Weights of a small GPT-style language model, trained from scratch on English Wikipedia.
Size: 8 layers, width 64, 2 heads of 32, vocabulary 4096.
Architecture: embeddings untied during training, normalized queries and keys, gated attention.
Training: a variant of Adam for these matrices, 8703 steps.
Each number is 128 + 24 x the weight over the matrix's rms, rounded and kept within 0 to 255. Layers, rows and columns count from 0. Numbers have three digits each.

# v: layer 5 attention value, 64x64, rms 0.364, rows 43-63, columns 0-63
# o: layer 5 attention output (transposed), 64x64, rms 0.369, rows 43-63, columns 0-63
# gate: layer 5 MLP gate, 192x64, rms 0.301, rows 0-52, columns 0-63
# up: layer 5 MLP up, 192x64, rms 0.317, rows 0-52, columns 0-63
# down: layer 5 MLP down (transposed), 192x64, rms 0.306, rows 0-51, columns 0-63
v43:116143144112069162160116145081140108111114151142056111111125138065136110140105127148130120131116146154139119112190114125120155128083158113151116071102081150080152113132126143134157146127124106
o43:129061153181164135082103141146123135156197148153163103089141137121118144123138125148162148076137102142105122102109125155114107141095136134129134109156082124089089171143148104129100098160070130
v44:096155123109114105118174131149104134134142132180146135169098103101152137125155131131143102138138182133134148107156110095182105109104141154076118142164124147139101165114153141125122132150121080
o44:141160115123133129105148104096091131101143135122105110114153111117124134151106091091122183095100091116125175119133152128125152117136133149105094151122120133119126139135074153141173119117159133
v45:114149144108138110126161116120076145103085129125103151161110171162151138163091134132193109168133180131160141107080108110134129116113119141097160103162146129126119140092114133146078071136131106
o45:151159152132126158157059150133123127153122169098122098135139108168157139156150082098173147117117115118107177173194118113089191140124137107106137111112147113115164133141130188126160148120145132
v46:166128134107110100104165086211070108148146142124113110127154161105109136139115102150125179115151157117145152099072147155135138070109077160144155164143107124150183140119114116135145089130106099
o46:135139116156115109107137210151159107103122152145151157168132075089144104108120066117137101130128146122141159118136159108112166140146167129110106169118101145130147085136129174104152138140103103
v47:145191130099132151142129123106128123065064103141138120151142122081146061119093146086114085161118146147175133126171128134103130147117135120093132078150156159072145098150109169131121150130163071
o47:123119119153155168153048083141133088167161159127172114144132153157131147153130167133130157114108096142062127104166115103144140099130159130168132108163147121120114171157118135119120125136126165
v48:165152142117099128100167154126118108109153092118094101182126123092149113121123133133151119115105118148166102107161118116135119126103139150120111107121133166139172073129108161138085193145104140
o48:142127085107126135109080106139158146115143167145184118065183120135146191128124123170146123131127126136104124077153129137170100163093149105121165118146124144144117150134093136129130121153164149
v49:113179148118064107101139131084125119111113120096059098158131166075132097156063131121155162140123159136121113120134115103129160134125123139144119118085109170079145098101129155140140124117147146
o49:139098134168140131144070151168132159134144153126190074118175087175143166116134108147127146111128135172097122122165125141095098167092125123145151131139112111092126117174105104130106104152119129
v50:141126094121182126126143134066127168153143115159191100128121106156158115075151139130157139102131093128115138207118133171129128118154131118116114134131176119132105123163107121089121152156150154
o50:132141136115126155183155105111120093129097135114098121107102166122109136114099186138092130154131135097091162113103136147196120105162119123172160097093169106167149133137114131127115106092145106
v51:117148136128157111088151144109132140148128139131139169144132096133158129073173131115149159121183131148122155153105113165138108107169110125093129206151166152203153154124153102119158147146160142
o51:130142115096096115154157146092122131135054164111097099101136117120109154140100107087088112120088106136135130099127158072147095053170131144163125157102146081149142129132090154115160127108124101
v52:142179107095100081093157110150126148152137129159170096163135106082151083081126128126166164126149139135145140163118135120155142122129120149096129148129142141171102137164166139105143140159129111
o52:161140105135136147115123106109117096100130140115138088137135132145137150105085103118083148151121131131121216063119152130139116105159141156185145162128133110149144066162056152101150118121152119
v53:155130142135102098126121129180110082132146104088073111104146137121106150129125128136102151148144081139117115124066129132150190134147096163159152138091112119098139125169162089125175079158121135
o53:114084129155121110091132179172155134132136135127144124181124109138165078112132071151126112150160158100185082152136114148134106134149158125138178175114129164128123092121104114129118155162127111
v54:106159149107114153154120152113116105086091161164098160143119129135173097147145127151127092150129125174161145093211115115112115120113140121129117118127138159120137132139145111147152143152129113
o54:142102142132147142101129091114139157180159143133108101091129129102106147174120120117162127076128060153111142134121102100126119097120169132122092144154120144099111177145113141148130121149098122
v55:153107123081123116149145175074063141116130155120092115092138116161151086114104121137137124130131085129141129166134140142106144128124104111152141125067130109086094105133151144098143134109137212
o55:113117139184129127151149126122142141135129130099141126104097135122143136123149118148118122184209139131106154155097091147111122167156120118162160125133161133146140168128143147127091099152117060
v56:074155141113108118147130156141106117114106124173122140151094119118160105144137134140108111113120135158126144106213137101130114118122156140143109131107118143111119148139170135113141139147133107
o56:148127124160146119119158089116124146139150122124110088107142121098100136160118138115128172075141101130135142133102118130122121109133151142108094153151102159100117141149098124161140115140139115
v57:131109113133114122154104144106169128158125116124102109074105119131079148129160157114119073133114102109108113157098124152133185177121160113128123097140110103106075118163119133107135088116126139
o57:123092140119154151116131112138095106129150100140115121147115150165155071106140175129120158149125152087149084137117118179110138126129097117151189121104142124124135163086146113138110119124153137
v58:131120175118153121172151162116103116110148094135134144139141115130147074111096122070086104128117121121101112144166122098123072123135131116111099104104114099071091111107164154094124163110138127
o58:111189116177106093153170062121099119108162118122169140110123174124100141152141107113136153131152138135122109154111103146143105161158104122107115133138147140136108174137096083130106126145140125
v59:116146119155121163099122089126188113146137155128148140130150164086112147174109108118129153123159175130112131106113130141115120113142122124110125137184129144152189160097071123192125118099138073
o59:124118132087138124136116188134115131100111143169138158140146089123097122113117130100130098088074115166118132085175151065126138111107138112110064108115099095092112112169175116113132138115076171
v60:114111068138146158093107122150164144152134181175201121131136094120125127104173120169135164103122108142147148152168159130134125105140131124141114165118155153195144156146108112133157165127131125
o60:139107136080146127121162126089137153129106096127089161108107118077096144108101176134073098113114094139120173078086162104163110081120143152160075118143103129135112084154138137127148109113116124
v61:111157145097184129104139108214082136103103077160157110167132134157136105148099124074097125101087128118134136074132155157118123142159135136150131168145172132107149085148137135077127135189144123
o61:095165092152138112199075081178166090141119142141133100160143128107119106139110194145123132113140111129133140153137131105159155120118168116135087189132123146137135110140105145114158135103189119
v62:126122131107144114134171164151103138098118129157125132166146108145183085094129113150148144091087106149187145140151155113139146101113116145136130115077154132142100122148143107085145170149127181
o62:169131130142115091146141085121167147156153124097145116090101123102120185134115105135112111140183109115128209144071112127171125131141168143136112152128126133179126113126091162128137108154142090
v63:141130077117124110120112094167161144147155138145162055149129105138125115113125140160154140143094056131132114143110151106143161141125143141168124117090164125143092119210133134115121139166110141
o63:153113136121161165117104090133142131135137099111107122147123151135159109095107180171102111158159136103146162100116122170167109143113122119161177130143143161142123075137106123115120127135161139
gate0:130133116147154146143144151119148119172137129186128109124150103128106125121111112106112141145100110109114131134152098093140131127106138162165121176109075103168097104118087099119115131151176135
up0:125117138118134156133077183124165127131091138140126109118133151129110148144131129106166116192091122133134137116108113117085103127148126115155128174115115101124100116105162137138113105149148110
down0:084118145155161128113104124112110110159106124135088146149091119128119150154112152155139153093170114119132156166150169129117129118117098124121136145150148133146130124124098102136139143133092122
gate1:118125084149111087119156139170155119191153105152118132140097125089137081123109119130134168153082136147097141179087114158101087125142119169126129119113098088149114127141113100125135111108121119
up1:145122155119140102145136080125191164131105119149145136094111097168134099129136139123147150102123120159148127133088106157106138141118178132146139122116106128092079104099128119136097157192137127
down1:155117177126127166141142139122106143117119146113092110142157138199145183122121122153128137167122089103163061113116100110148117118153093119118094152123119123127107094117151132111114096122154133
gate2:117140106130109096142159169108131121143115087115155126125116145154103113125065129093126148121112142143131131153131118119094119138167099109098125119130131094122138084106122151107131094121117115
up2:119137138099111113166145129108117140151150144163090097147130142135103105135138111097151107154096163134144135128121151136137119122108106121145176121156170155102129124163125152116149157130148119
down2:131162116110143128126130153141130110104092124162124141098095134126127104156124065132125126109155085116155142125174111136136114106130133135106105124165107127154131116130116155121085110122149154
gate3:146201153134166108174098134133128115130134163237158195204090125092136136095125080147129132119099086203084141079132120098145158131111137175148114100085066089134197123122112128121083116137123096
up3:142087129173122154094170134168076083073140044109155140104126186197109177173121131101176133127132136089076155110158157127195153136135138079121159116111142143068071173110145083149064123089086086
down3:131120132130107166089147184100109092168156131113113124094119122166100084198073162124118129164156125080126152158152148162141109191201176086126151182090139139151157132140172118122129134079123107
gate4:149149132135144112137157110092127099143181123144130129144071136098122106115116138072084159127108097119158151084093139152134127156138106118110096131160139144108160118151138120109139110103092132
up4:150109150105120128133153143125119169134101102105121147171120135134118112145123132116148120121151136114127136114112149090164133140164127084075193142111117109099101130133116077110127131135130121
down4:117112132104126129116162097113100133156095119154119135148141068105110137128129078162103117123149128118137133152111099132123137147126156137138125114091088127128143129120068128122105111135144128
gate5:146134110120144123100140135099110103123119072141133103132168147106127132141092117112103120104150117119119153094157136137102117174141105176096103174086118141135156110192103106145181131095084138
up5:132147126132109129137131148141141120081081130147103172180111126113162136101119138148182180179132150137110132142144118117096103086110121125150128138118122145116111137111157102133156129141120094
down5:146135151118154125115110114096124101092152147142121108118140145121137112149149060115110138113107139099146103091126107163122168180145123141137119126116118121113142086163139165133123120098145187
gate6:136107153108141089117125153113111119123113199146152182121099216107121163162153098102135112096119100116147153097155116115140170130112149134124117133104091102147115094165117094170147113129116158
up6:113139110137121137122119165151051147125129138115124141141085142134118100151111154133115167130101141177180112127119121132089144071121134168106146188106134119159137154121128144077145133127135140
down6:111084127131149188101141147092152163115115133146092145081120152111119099137153144153105142156110169128107082103133098129142126124134134091124158125136153114134129143145108181168151107112157118
gate7:152127105109097103110129157125111115104111099123122116132121116121113147090109136113123164109122103131126132127137155152126083122126141146117094166117059089116109110128125155095135108134095136
up7:122105118120110129113123138148120127119097124120153121111104114113144123102173148103131093082115124172135145115146141160106117090138143081144112143139126139141104154069114122103119114145101138
down7:170145092152153098145149138122171173132166142121124102157137117113106107132130162112124132155159145120113158118129145160152100140119140149186091151109135143140111113147127093123150120121160106
gate8:121161097116166098094144121099071122152124100131122079106131096148098131130103114123139138136097117112140127156113155102125153172127154127143151177145109102121188129118094157093140135132147134
up8:104154153120105090129123122137113126122114163139128143119159123136153134129140109157125120084104146134152119124143148115105125118147141116161117137118074151130157100115131124103212140115140115
down8:117126130163108161172124104124163125088114134156099126153129137129122134156132182101135117143129124144087187130150117122150116144110127131159141103138121138121127149152141124147101143162127126
gate9:112129103122141058154131154125151134166134078161109093169111112127116112122078113151096144121121119152097138118086109138160154163128122146118127123111087082132157110118164133164114102125108154
up9:120097105148115098152122093096121117137127102112133105146156112164109122187155125115103116087117094140169112141159154120161163099140128155179134109142107122122164087126119120158139103141164118
down9:087099122088155150103125130124063133138117104132090172098104158133133103133119222140147157133106109136128070133117118114110138115140125126150149111132094126094128145100136127107129124122142144
gate10:134129146162110083117128111067184106181120117157108115128132148091097089143126119086087164116088132121152154098123114136100179149152144130145117075113097139085126114162114144170116120158119155
up10:094147157125088140157151095129132160175146098125094107106109126098102159144125134125116084124104144088080154136155140143103112138122154138109093114115155138114155102120143113125106125131154105
down10:128070100114132169119129172134164118133137161144114111103165113127104128120151110110128137185182126162151140110119126137143093122149169130096079103139134102127135127111117110135122140140171143
gate11:137119142114120093136148116083102142144132090129125084147093100109100106137094134129145184141076112133121146160123134152183114150144115146134114146122132091125148142165126157138128097114158113
up11:131115118127157146149102102124074135139154104164129100122169091144153151121147134126134140158109117097128153154125136112111131127095149128165141134124154145129101148162118173130094111122131142
down11:102108099097086131120144088114132068137105139098140112099129142142131111126143188150119165125134108138102109112114127103124129097127113119123098114103100139126152147106107115109123108123136105
gate12:124141117149104109108153154118097083111129172152128139150148151126122184107165118136169132085110118108150152106150121119128177074140108100109138094123140109121132158131123119124143144153122150
up12:097173142127109111158134148085129127101150158094173148098162125148156118103108150141128155143129107118109139182132139112120128130113157122099128139111139142114134121125134151153128133108126146
down12:093159146110119111130142122117105160144132131159138146133137135139148128099170136181106105126144115130147146143120133138168063105115123118122157084155140118121178142152093128123151154144141147
gate13:149154123154122108092129168092101083154125150154163105103118146088112108116095131131162125102111132182117188150153153138124132141163143127127131172148138150125135099150124161095140132175098095
up13:133148115090172101156137136140142121148136093081138119139113080181158127159094131109086162154136112089144117101104142104111111111123152110116121125124106100098150108135140074143137148061121150
down13:138089153123139148086136129090131103088105088120118133082119111109141150130124064168084128110098131093103171137072162139119153128133140169125105114129124115116093153108135088129112130144129134
gate14:140134130141125128129148158085125129144145114092078163156080163104131102126133124089118130151103095149105141121126108163113153073141134140127083105111138108102120127101129154122090097142118154
up14:123136126109108172120137111146092117105159099163112147085158078154121163088087114164121167111116139120132119143116108118111137127117140097135174127145077121117101142124151123134124121142145168
down14:098127135139099130132125136158162133121118142133118141147129125143110111157139074143164149167132074124112115145150111081133115140136140150151140092119153134141162156149139107182089135140069107
gate15:142123101150158095138140145125127103154089096152156117126144108112097137121148120112105150117102109152142138138098140202119191134135104169117113108108150115097131125121115174125150156083125102
up15:141120168148142155124093120153166106096103156131121131117136145133107148123141110129153127153115145099114127126102105107115125104145099090147158180143140159104079130127129108138140165101103079
down15:138151129164124112124143177142116111116124108151143089135137167167163111093126146092103147102164141130089180137106156125122144160141156131120111152100111097137114138085095136153108152169122157
gate16:149132121157106140163163157087107137145137092155118124099128124123128121124126118110151083126132164110081129132149121168094144170078144170121093134140096139157151140116096133155153117146108141
up16:102095107102158114140112141108150131135125130146133161108095154126141140142106126090095103142108135119139138171139123143088135150120149169135132129123072136160123159112135141165147135143108147
down16:122125094121094116114116125126113121114148146124122093107144117143134099123154199112166092112141151131148135089139136141120073110162133098096122151159132103112112149141112156130109123126135117
gate17:173158133135144158125121138124120104151159127147120131121121131126109123108148102130109175094122166104142135129121106142148157140105135117146142154105133154105145157088155124120121149143150077
up17:135081191156131160137114118133113159117111163125137152114150091112142133142135167165121081125138116115124120121126089131176128145130149146143125131130133118132129111110130118135127129153114107
down17:098152109158130148174055115120140125122115121159125118137104123117119124154162046122149163134106137101136080136162147121143134126102134103120158135094149151138088164131122137132127111141115140
gate18:157122149159187148163103157102115137137137129133142147133115101143088103129133120088137117086102093135114163097123105164156157113153134153152147180100131066126158172134142174161151073163127106
up18:133150145089122148140153155131110083139156136146071096142184139109105176077107120127131157186161105114129106133109164090119174130106128119097118128124148159113131101111141098103114182099152160
down18:139161121112061129050174165098146101130116128148084129135112106142132169135103125119133166097155126138132170165145147113141142151134099134101120132141119089100156109112125112150088113087141091
gate19:126175118159104135136135149095125144125144165107137149122099115123116185145094111161148154119135105122101127145127113136129125127119126119171125134047093126109161124099115154147087103160127138
up19:128126136135111123116090144109161146144120126121127114103135116091154136143155125093131136137120150139121126152134117106101137146160082131131163122173205149135141141143144133089124091121108102
down19:124144129166112119148106153135100135127116143107147129099076117147149106118123104161128099090162158136102177147133102121143123126123112150079089152084104148131105125127147131110162120091133139
gate20:189100131161090129114124121097113110122101104135109091146152111153137166074098124151163117139131100114141157144094128138135106152142106122107143162122155117091071137105098120106109126127107109
up20:123109109079164134124119130149118125118108133090164095118107170146132162131095114159141145110142130109078094106141127123107141140062148136147122126135100137084135114097110109137135134152122156
down20:098168135159099110159129156112115102122167112088151165122121114140099140118121102115103107133093174126157116096145159107135145109139104090125156074103118121131120116104160171105108102120134086
gate21:147153125097126100108109125114148120107145115107157125161142123129131111127148116115110122167142122177113133081129153199118143140117119121135090146114109139107102164129120171117135134088115132
up21:104163101099183133125065102142115132080156132114133141148187133136147139138143126102128121129134142178138134137121127145099129098110108109106123120136116150108122133092135121151123161158111168
down21:121149143163115111126166147119144167115119124121115092122118145150107149108128163147107165142124099142150074174144112101176123126078164135128128116117105128129101140122151121150106123162149155
gate22:161127112169158093099159159087147128155162135148096102113143120120083100137146122098100155135119128110087148125098133141136154103125156107129141125116111136116147137118100109142097157124135157
up22:130124141106126119119124125136150152106130155104106091153118090040109111139121127153145121147178150123148132104117113132117098103147129120160157152126129091112131130159115109119123145117136145
down22:146156154125140113128148101147129125135150105120144092159122129127140129129104155112103112153115098108151144116099116126128070157145096143128118156112106105148092145124131150131090108111174182
gate23:158098126095136105162201135115117087109121069119151180133124107130091098124133117134163147146153111114081168089124140145113136158110092099157131113095110141089123108105090140141133139177148147
up23:114110175140118130160161137180163113135151128099122158122110138125110152101180126147138116126167121120142137149105149150108123155119136077099129097089081172134127172146103161108135141143096123
down23:114137157144123113124142135099129115122110113145134112098122122117170125165078154115131112158139171099148131147137155113134122135126157097123167115143122119110103104110086089131150115171214165
gate24:157100128144128132116129151179110149122109103130140165158153091086106155113114059093131140110095126141130128116107073152125143125103104124133104134135109151057116165122133114119130130193106120
up24:094099120126114125151133223116122123155122125124111120161136055104141134100167106152153129130123111157143124138138182206106162151123122104073103112098136130116146115153162149087177130074166132
down24:112138116137130128123155098149061121095145080118110121146101113134150058133142148087091160137146094106104166149087132125136132170118065090129110091159176161091081148105152131095118144137134121
gate25:145103096140153142168158133146132139127156138135121134127120166161107141141135135091151190111121093121139158172145135137118106143161138118148098128148131112121128127127108122165122104142095102
up25:133166121150172112122144150138152089133136155149168119152083156132122104132132128163123141133132131109155122123179129149135087097144133105099108116130118139107124128123145128120111160139150132
down25:110090124115107148130135118136115110144112153136115133134093143141090125131130157118132157135096109130133125136148130173114133161118145096154158168175090170127116152124119146111147108153102148
gate26:136109128108140109142178141119145131145102139170135179144123120103097086093079136109121112103120120091147138136104118138137143142148131134137137112135098108103121097098108146126085128107106100
up26:121124138119159115104099135140128127128140171123113102112147142132123122130114149167130163118144120105106128126096133098173139137109109136101122162111138130130166130161120186116157078076124124
down26:140129120090100119133095156126127136110095144089088140123143109134115095104105146094145085114106121161096105111195104140109125116141109132135103150169124131100080120111125142126118158112108137
gate27:123122117095108127139154148108098090143113121125092113102115095129144121113113115095118113136123135120107135104132126154199122088151174159132089089147128143120165072148138115099132128130136126
up27:126128163130124071141106127128110143084116157135155140147132117149092108137068133134132122129150116176112129127129160140124128130138122145118085117114131144125104123149134154151126103109152143
down27:115119145116156180161165147090139116104132093126105119142100117157126125139181148109126113099130140127164170130089136125151105149154138111132103118114100126144151123097109134144123119125162141
gate28:152137098149159164118137120150131111109146143122141140158136133143125204113155102159159167109127142119128149103131164144137106111137148103122131152122099127107130114130131117102130143159124133
up28:079114158138128130135133160117080124121100094131062099148123099169117111104167111129125139082105112138155116135147144126137179075162117133162142116107143156143111120155075107092130108126099119
down28:102151123090118087151164112138129097138115133131108125101104104131141140099113160144146120117098110165099082105123136106155144154096133130130039152131122116123112166118136093095125165077118135
gate29:120132144107115097137145111149120125143163147114126172163086125107137172123120117140165141076127089154121134092132157118129101134128081179100113119117096123083140120149135152127144123141104122
up29:135102134147120113155092160155177107145127119132153147105099141129172113117109143102171119104170130111135129120110088139135144153099111103120141135141120126146139130119110110152080120150148149
down29:151153111124164166104147139108138156135106109143128073112140138095142133130140115124114126109102118131082131096153148131135126126161130108134114094147173151155147139150123126133111147144080142
gate30:134141129135146110123145142095113099103127127140149144155119126137127125124137126084159104109123143131106150149116123104156121115118117168119110150137096118111115118095114125145096088130107119
up30:145141071133145124106161122118105080125136166099077154172083133139091101153147115178104173138106113149159132116147193132121161088152100144098119172122144129113153126122133120098099128114160081
down30:156141130095125130086161157128119104130153079137114123111089131100111148124114201160158119117163145152139147121109145129157167136157134172150171129106094096104131137110128181080176137063074098
gate31:133141122105087133155140152111098135135138075130165133095131172101134119107095112146116133105122130140130123143129154148174148111135120137127072170099128109106155162136140128142132130129119086
up31:102127122093182116097109117109162141169118123095110152122125132127136108103156129121117145116101099102059139102117116121140135090143155153154107135116134098146142146164127144116142111135150088
down31:092121140098080130101162129140101134154115070151143159114135101152133122126155133118128115126141110104118058127116133151120135134118129132136146134129109112123114142061161129147137177149113140
gate32:150146131115123092197128150120127115140100156116157139099115123136101137158105130073171159137136112178097163119127106133112100125152154133074128110165144122137139125174081124129102087171137115
up32:136139125148169123140175166116125136104125128174156151170124126131143138124135126131111127092111144139159122091153141146110106148129132123137095106099147188142127109120138171123164118150113103
down32:118115129160141112133145197127117123142119124144135132146156112127160131136146118119096121126100114112113102126143111123138129172203137157093130123149119132105170139137165133130120149161137121
gate33:111087098181132144113086129134159148139147111170170186155094115093097135095111102163123150117113112121093137113129142136150156166125134151147143104150140128131123144135100130113083076158093102
up33:119102163110148112133111074128161141138130097121140133116148137126100109150155152141188113126114106085099144132125073117157104128138103134085117140145116106148123133112098107148103142114106134
down33:094156133131133129154116099114158126113138153121152090153111121134161095092125086084124150137156149114132157141142143111124139135111169060107130103096116101166150124148169150128124144134127103
gate34:120137163127102107096124164086116112150131106143135130104123116106119082125122117075147182132030144135103168165122096130152147137105137131118143123142064100173125053118151114103148097142113120
up34:141106079137121175140134172157098097134123093110121117160140122175101141130071142164089083077146110096175110077140131099138149125154107100148159115116110096113151106077112147148155135132127155
down34:146140092143149121118161100136141104152151143076152118099097121095151173182158109141110127146174098101136118081156159133103177136145097116143152118132074145092134099118098100099119107128106152
gate35:132152176160186143097109145158091126147162152130091161129041103094131130155105099143154122116157061210117147121149152138134157154107151154142100158081118109096160140159146149143098090141136115
up35:094117143135147119124098116135120170166133172155149088134105124131111160165122130121098086089122107129077130114152120106137141134176108161147097131141149139168099161096131131113133143161140062
down35:081140084141147104117129133131135145109134140142134131141136119120142100075133114096113056117159123126136097103115079113149115109110118116154133153148153186142146096139132139136103077089169104
gate36:141122119127124113144112142044133152143118099149126093119148162150137102158127110090128136149108118116162149138119147111119128120167109095113170137152129115146131131149090119082131102108142169
up36:114119094146143122110147084128160114124175093132109147134154143127106147111177121146153092145160139137173124143159129139169161146118134126145115140126149146101092131106144124132128132125134135
down36:129099103102122133070126115144135131113156145148104118139165143113130121099123090126122121169130154127131146141084123130159153162146099088123111134139123135115134100109134119131109121119114091
gate37:107145117123161189166166145147145115076154130105150153118124122088080124077119111105181139145085109115140176121110102153123141110102188130151092102126124097103133144116131088173115127113135160
up37:123130152114076139137107134122128120149140104115100120129111139140105101136101132148133155144084108123120122175183122134135091092106124123144126135120142119146047145135134179101169121154123141
down37:129161086136149116114136106137121118105130147140111129101117137086122127128140071137124130106120163130115129147159162089138143152103129098145149115071137160152155142124160132084128126089165133
gate38:136140114173121107110123096110108129125091098145125135139180116091114087142118110128121118137153096161136140106137098117119150145194126098137113194132105107178160126157129109153172108105085170
up38:143145109141134175140124123116076137151060132131087136124124134136093094149126130156141143111136122113158137159105108124148142143128101133078165108127137084136180138128133150076163113091132117
down38:150116157102064120114116081130160165132136117120123112112149124137156112140151109134131195112126144168140117136130133107128138096129178095137077126157145113160136069144128103163107127129110111
gate39:124105166142090096117149152146146144126075104135101111132121119068076144109121110127114155124149141100102135114130120092164120117122152134098101119119087143127119066132058135089112086154129097
up39:142132099118138105119118131077149115105145152156127138140125071176150122097102134121087095157158104141187115180108138143152092143121165177162131127115173142130130086140139087126123106116100130
down39:136116100130156131107162148105130101115111103097118157111077125111151105113143062142137168138130174143119086151097115155139150107097141144145140107141146124128130202082090093136142142151135145
gate40:116115151123120106124118188145132104143103103103107132115174148135118123129144114105118147144114163137074123100105147175157109121142114118100097116116115098124101094168148140106107114103115083
up40:127136144134156142148134106083095092167159129119091110102103080149148097117100128140111137111147134102148142140108147115090170123104084129123125093125131086155146145146117108141136117140132104
down40:127111091157138171126100164139131107130111152112083132126133139132090101112126065111149103115126162106100145120149131114123108117123125174163097150142099140105116130127131120142177143155154143
gate41:161116135133131098141140141175132094134168126120172157117136123120119167121129126175157118104126119140068153174106149148152134138091123116127163136111141138141141152133141177121107121146112159
up41:143133135112144138130134139092160141102149120086110094133138117145154139057121130115168174084129095106113129131109132102105156125138092166100120148093149100117153131138112144146155161141154099
down41:161114099095098136139138071099120121145137145146145111079135154126107186178129093147126120158159124172117173148172099129134119116093114144138148137152139119112120115119123144136135092133103145
gate42:119122148113120124117186171119094099119141112123159184094143106122124116150159128126101175116112111119126138155099091157134102103124130131138129109136065113098149139117090130104161113142123141
up42:122128158150076105156143126137135079144115145144166117103147109116116121132163123096121152126091180143127134147102135082129151154135117105132115143110157123160134118157114145123133149104124141
down42:123087135104149113119119147142138161142157105085132121119102150129126120133103130132131112123133094085101194128142134149118116119128137097117110128116117141101142097118128125108147120109079115
gate43:146114157127128136190179140135094110117124086161137168092149142126096171118132124151120111105149119124104125166133147114149138113105117120145125127123120116125117157156116151079092097149116152
up43:123114158155143145075150153121141156128111122113124108129140150110111161102117131093086124116135145127107157108130137109135135135119155171146135093158132165126154143147141108151113137132146143
down43:133123100122124131106123095095136120115116133141136113134163132103160095118156155145169141098143121101134173157133157111102123140120121138129122166125124106152147107115127156099132102168130124
gate44:135147151084123118098104168095154112149129088109123160124112163128118093116099131158170171108162130091131149111098130099145146122100181151148145131130083125122122115131145146123132118159101135
up44:148128114127107137164110146161145128131136099128113137101151124129115097114164118122107145093113128139118124111154092113153157120099159110176107137124096127111098137083102123106101139137180083
down44:091110159120147134114091176119121129124132100141128155145107176157128139101112127180151121140103159152128145090129100110142128122137143162122115097144078120149118172158126132142114150133134136
gate45:177142101137094118133139128124154124106141156143158135106151160128130097141131123094140126128093084105135152163110069148137150125122126170128155133094106131116115135077138124121119116144138111
up45:123130122147176129106107157132128147123119113113106105141098144126108108146090115106113115079142131151132135093099134085104117156137164122102152150167109120130122084083116090136114129129137168
down45:152131155122178157099137155141153098114182118130141118157106133111115164129059200101127119135111116125153111102111132133111087138147159110127169112132112132081136116127098163118122131130110153
gate46:103128144148124143127135113135154139121134148112133173100104140122108159137131115096131105134135146134135134115069140110145144084129113097081138148106134127146146134129137140129121150176093165
up46:113098146150117150114142136090118134096116086121141134179164130146129139096127147141181094124130146147117121126132121116151125094130112123107143149137137087121119132147116135097140111206105144
down46:163135125127104081141102139102088114162129122090155102161161108120119126112137136115135171138085126100084124130184119128132102153121116112105129137129148115159121139154129107093110125106117109
gate47:105151115133122100112134152118122172134110163152125121158134107156120109155123120098125125175151088139119152125118149114118141152100114145105100144114091079166140091124149168140140091149125143
up47:136132108116151082058117111177167152142118144105089098128108143124105109098090115127137123116138145158162125144120151149130123121162152135105107100088125115152125126087139156140095116143123142
down47:084166128158101124148096157157110124109129139121142136137114132136122142156161207121108120094140134144109133099136097177113101088101100139105124145129139143125127140143107128094135130133097100
gate48:129119151165120146125157131128147140143121176103148136109127141144137123144140114061159156125125082107126132132152156152077147131142123153145118129120116145122134121156115088138107149155116089
up48:157111128140123116117148144138124123122137151150130139149132139107110158162122124174106119126129126138155139116124133117124132143114138101076129126139173123101133135125089149126121107123158174
down48:128097130121125140088174111129118129122100137132133134096109155109136098108098109121133165121104121133126112143115122130083117130114161121128115138090125106122101118124125179114123088145157130
gate49:150120116148127091120132157114138143097070116133171122151105148118119130146138118117144131130131129159140105131101114121098135124112104111105132106129097121138132085147141153114100097121103125
up49:132136104109118116139132081158178167145154127157126155099128152153127137135100122130154116118162149097097123110114161129142149132111107168118090202081128144114112176114106106135082099132152107
down49:120092114115149115138135128115126084154110147136072123156142122120123166124109059102125069138140093176154096105131105158140093147123128119103167149168123128128131131147096108140105157131090133
gate50:128147113125116117129140085150120094134101172127120123125124124117121051144121125138149142079114154149110171103121144114165128091177088079128099109131120116142114112115142154111133134109118107
up50:124145127101118132111094116077131090128113108169091110121161127134152114146127136131127079143113139103108128102125114143130111159081138119138121154092095069108143107121132123148111127137141152
down50:161115121134126112140121123121130091128121087114108137132113141116112127133146118150121119126089056135179129096123126101106127144103111147123155150140130154117071125102174117132151123103130169
gate51:143108114124123154149150147114132112138126138147140112153105155124077111126138096112164159162061072109134146109136125121121136108090114192132133107110074051126106148137120098110119071089118166
up51:086097102107134113128110148111099112178068099152143132116146164127136115130119115127153142133125186090146121097124092134141182109118107086151131131122133173125125065091075142112149141151139125
down51:098136133123111093111128136150131151145130156151129124160134105097104077149151056132111070125121137161136174102105157145111173136119127105135090169084111171151137110127098164131126138076175147
gate52:129143138129114063157150117150103167137148095123163095134100155124127144152122109122150116122129092140143119152140092139122118125131082168155087095110112098161137129127099136131103131172124121
up52:140154112153124137152111108163141096107181156167159126149108155131161095132120113180104127131118128146119112154126124139195127129119163111170165152135107138104140112157132103126105116131133121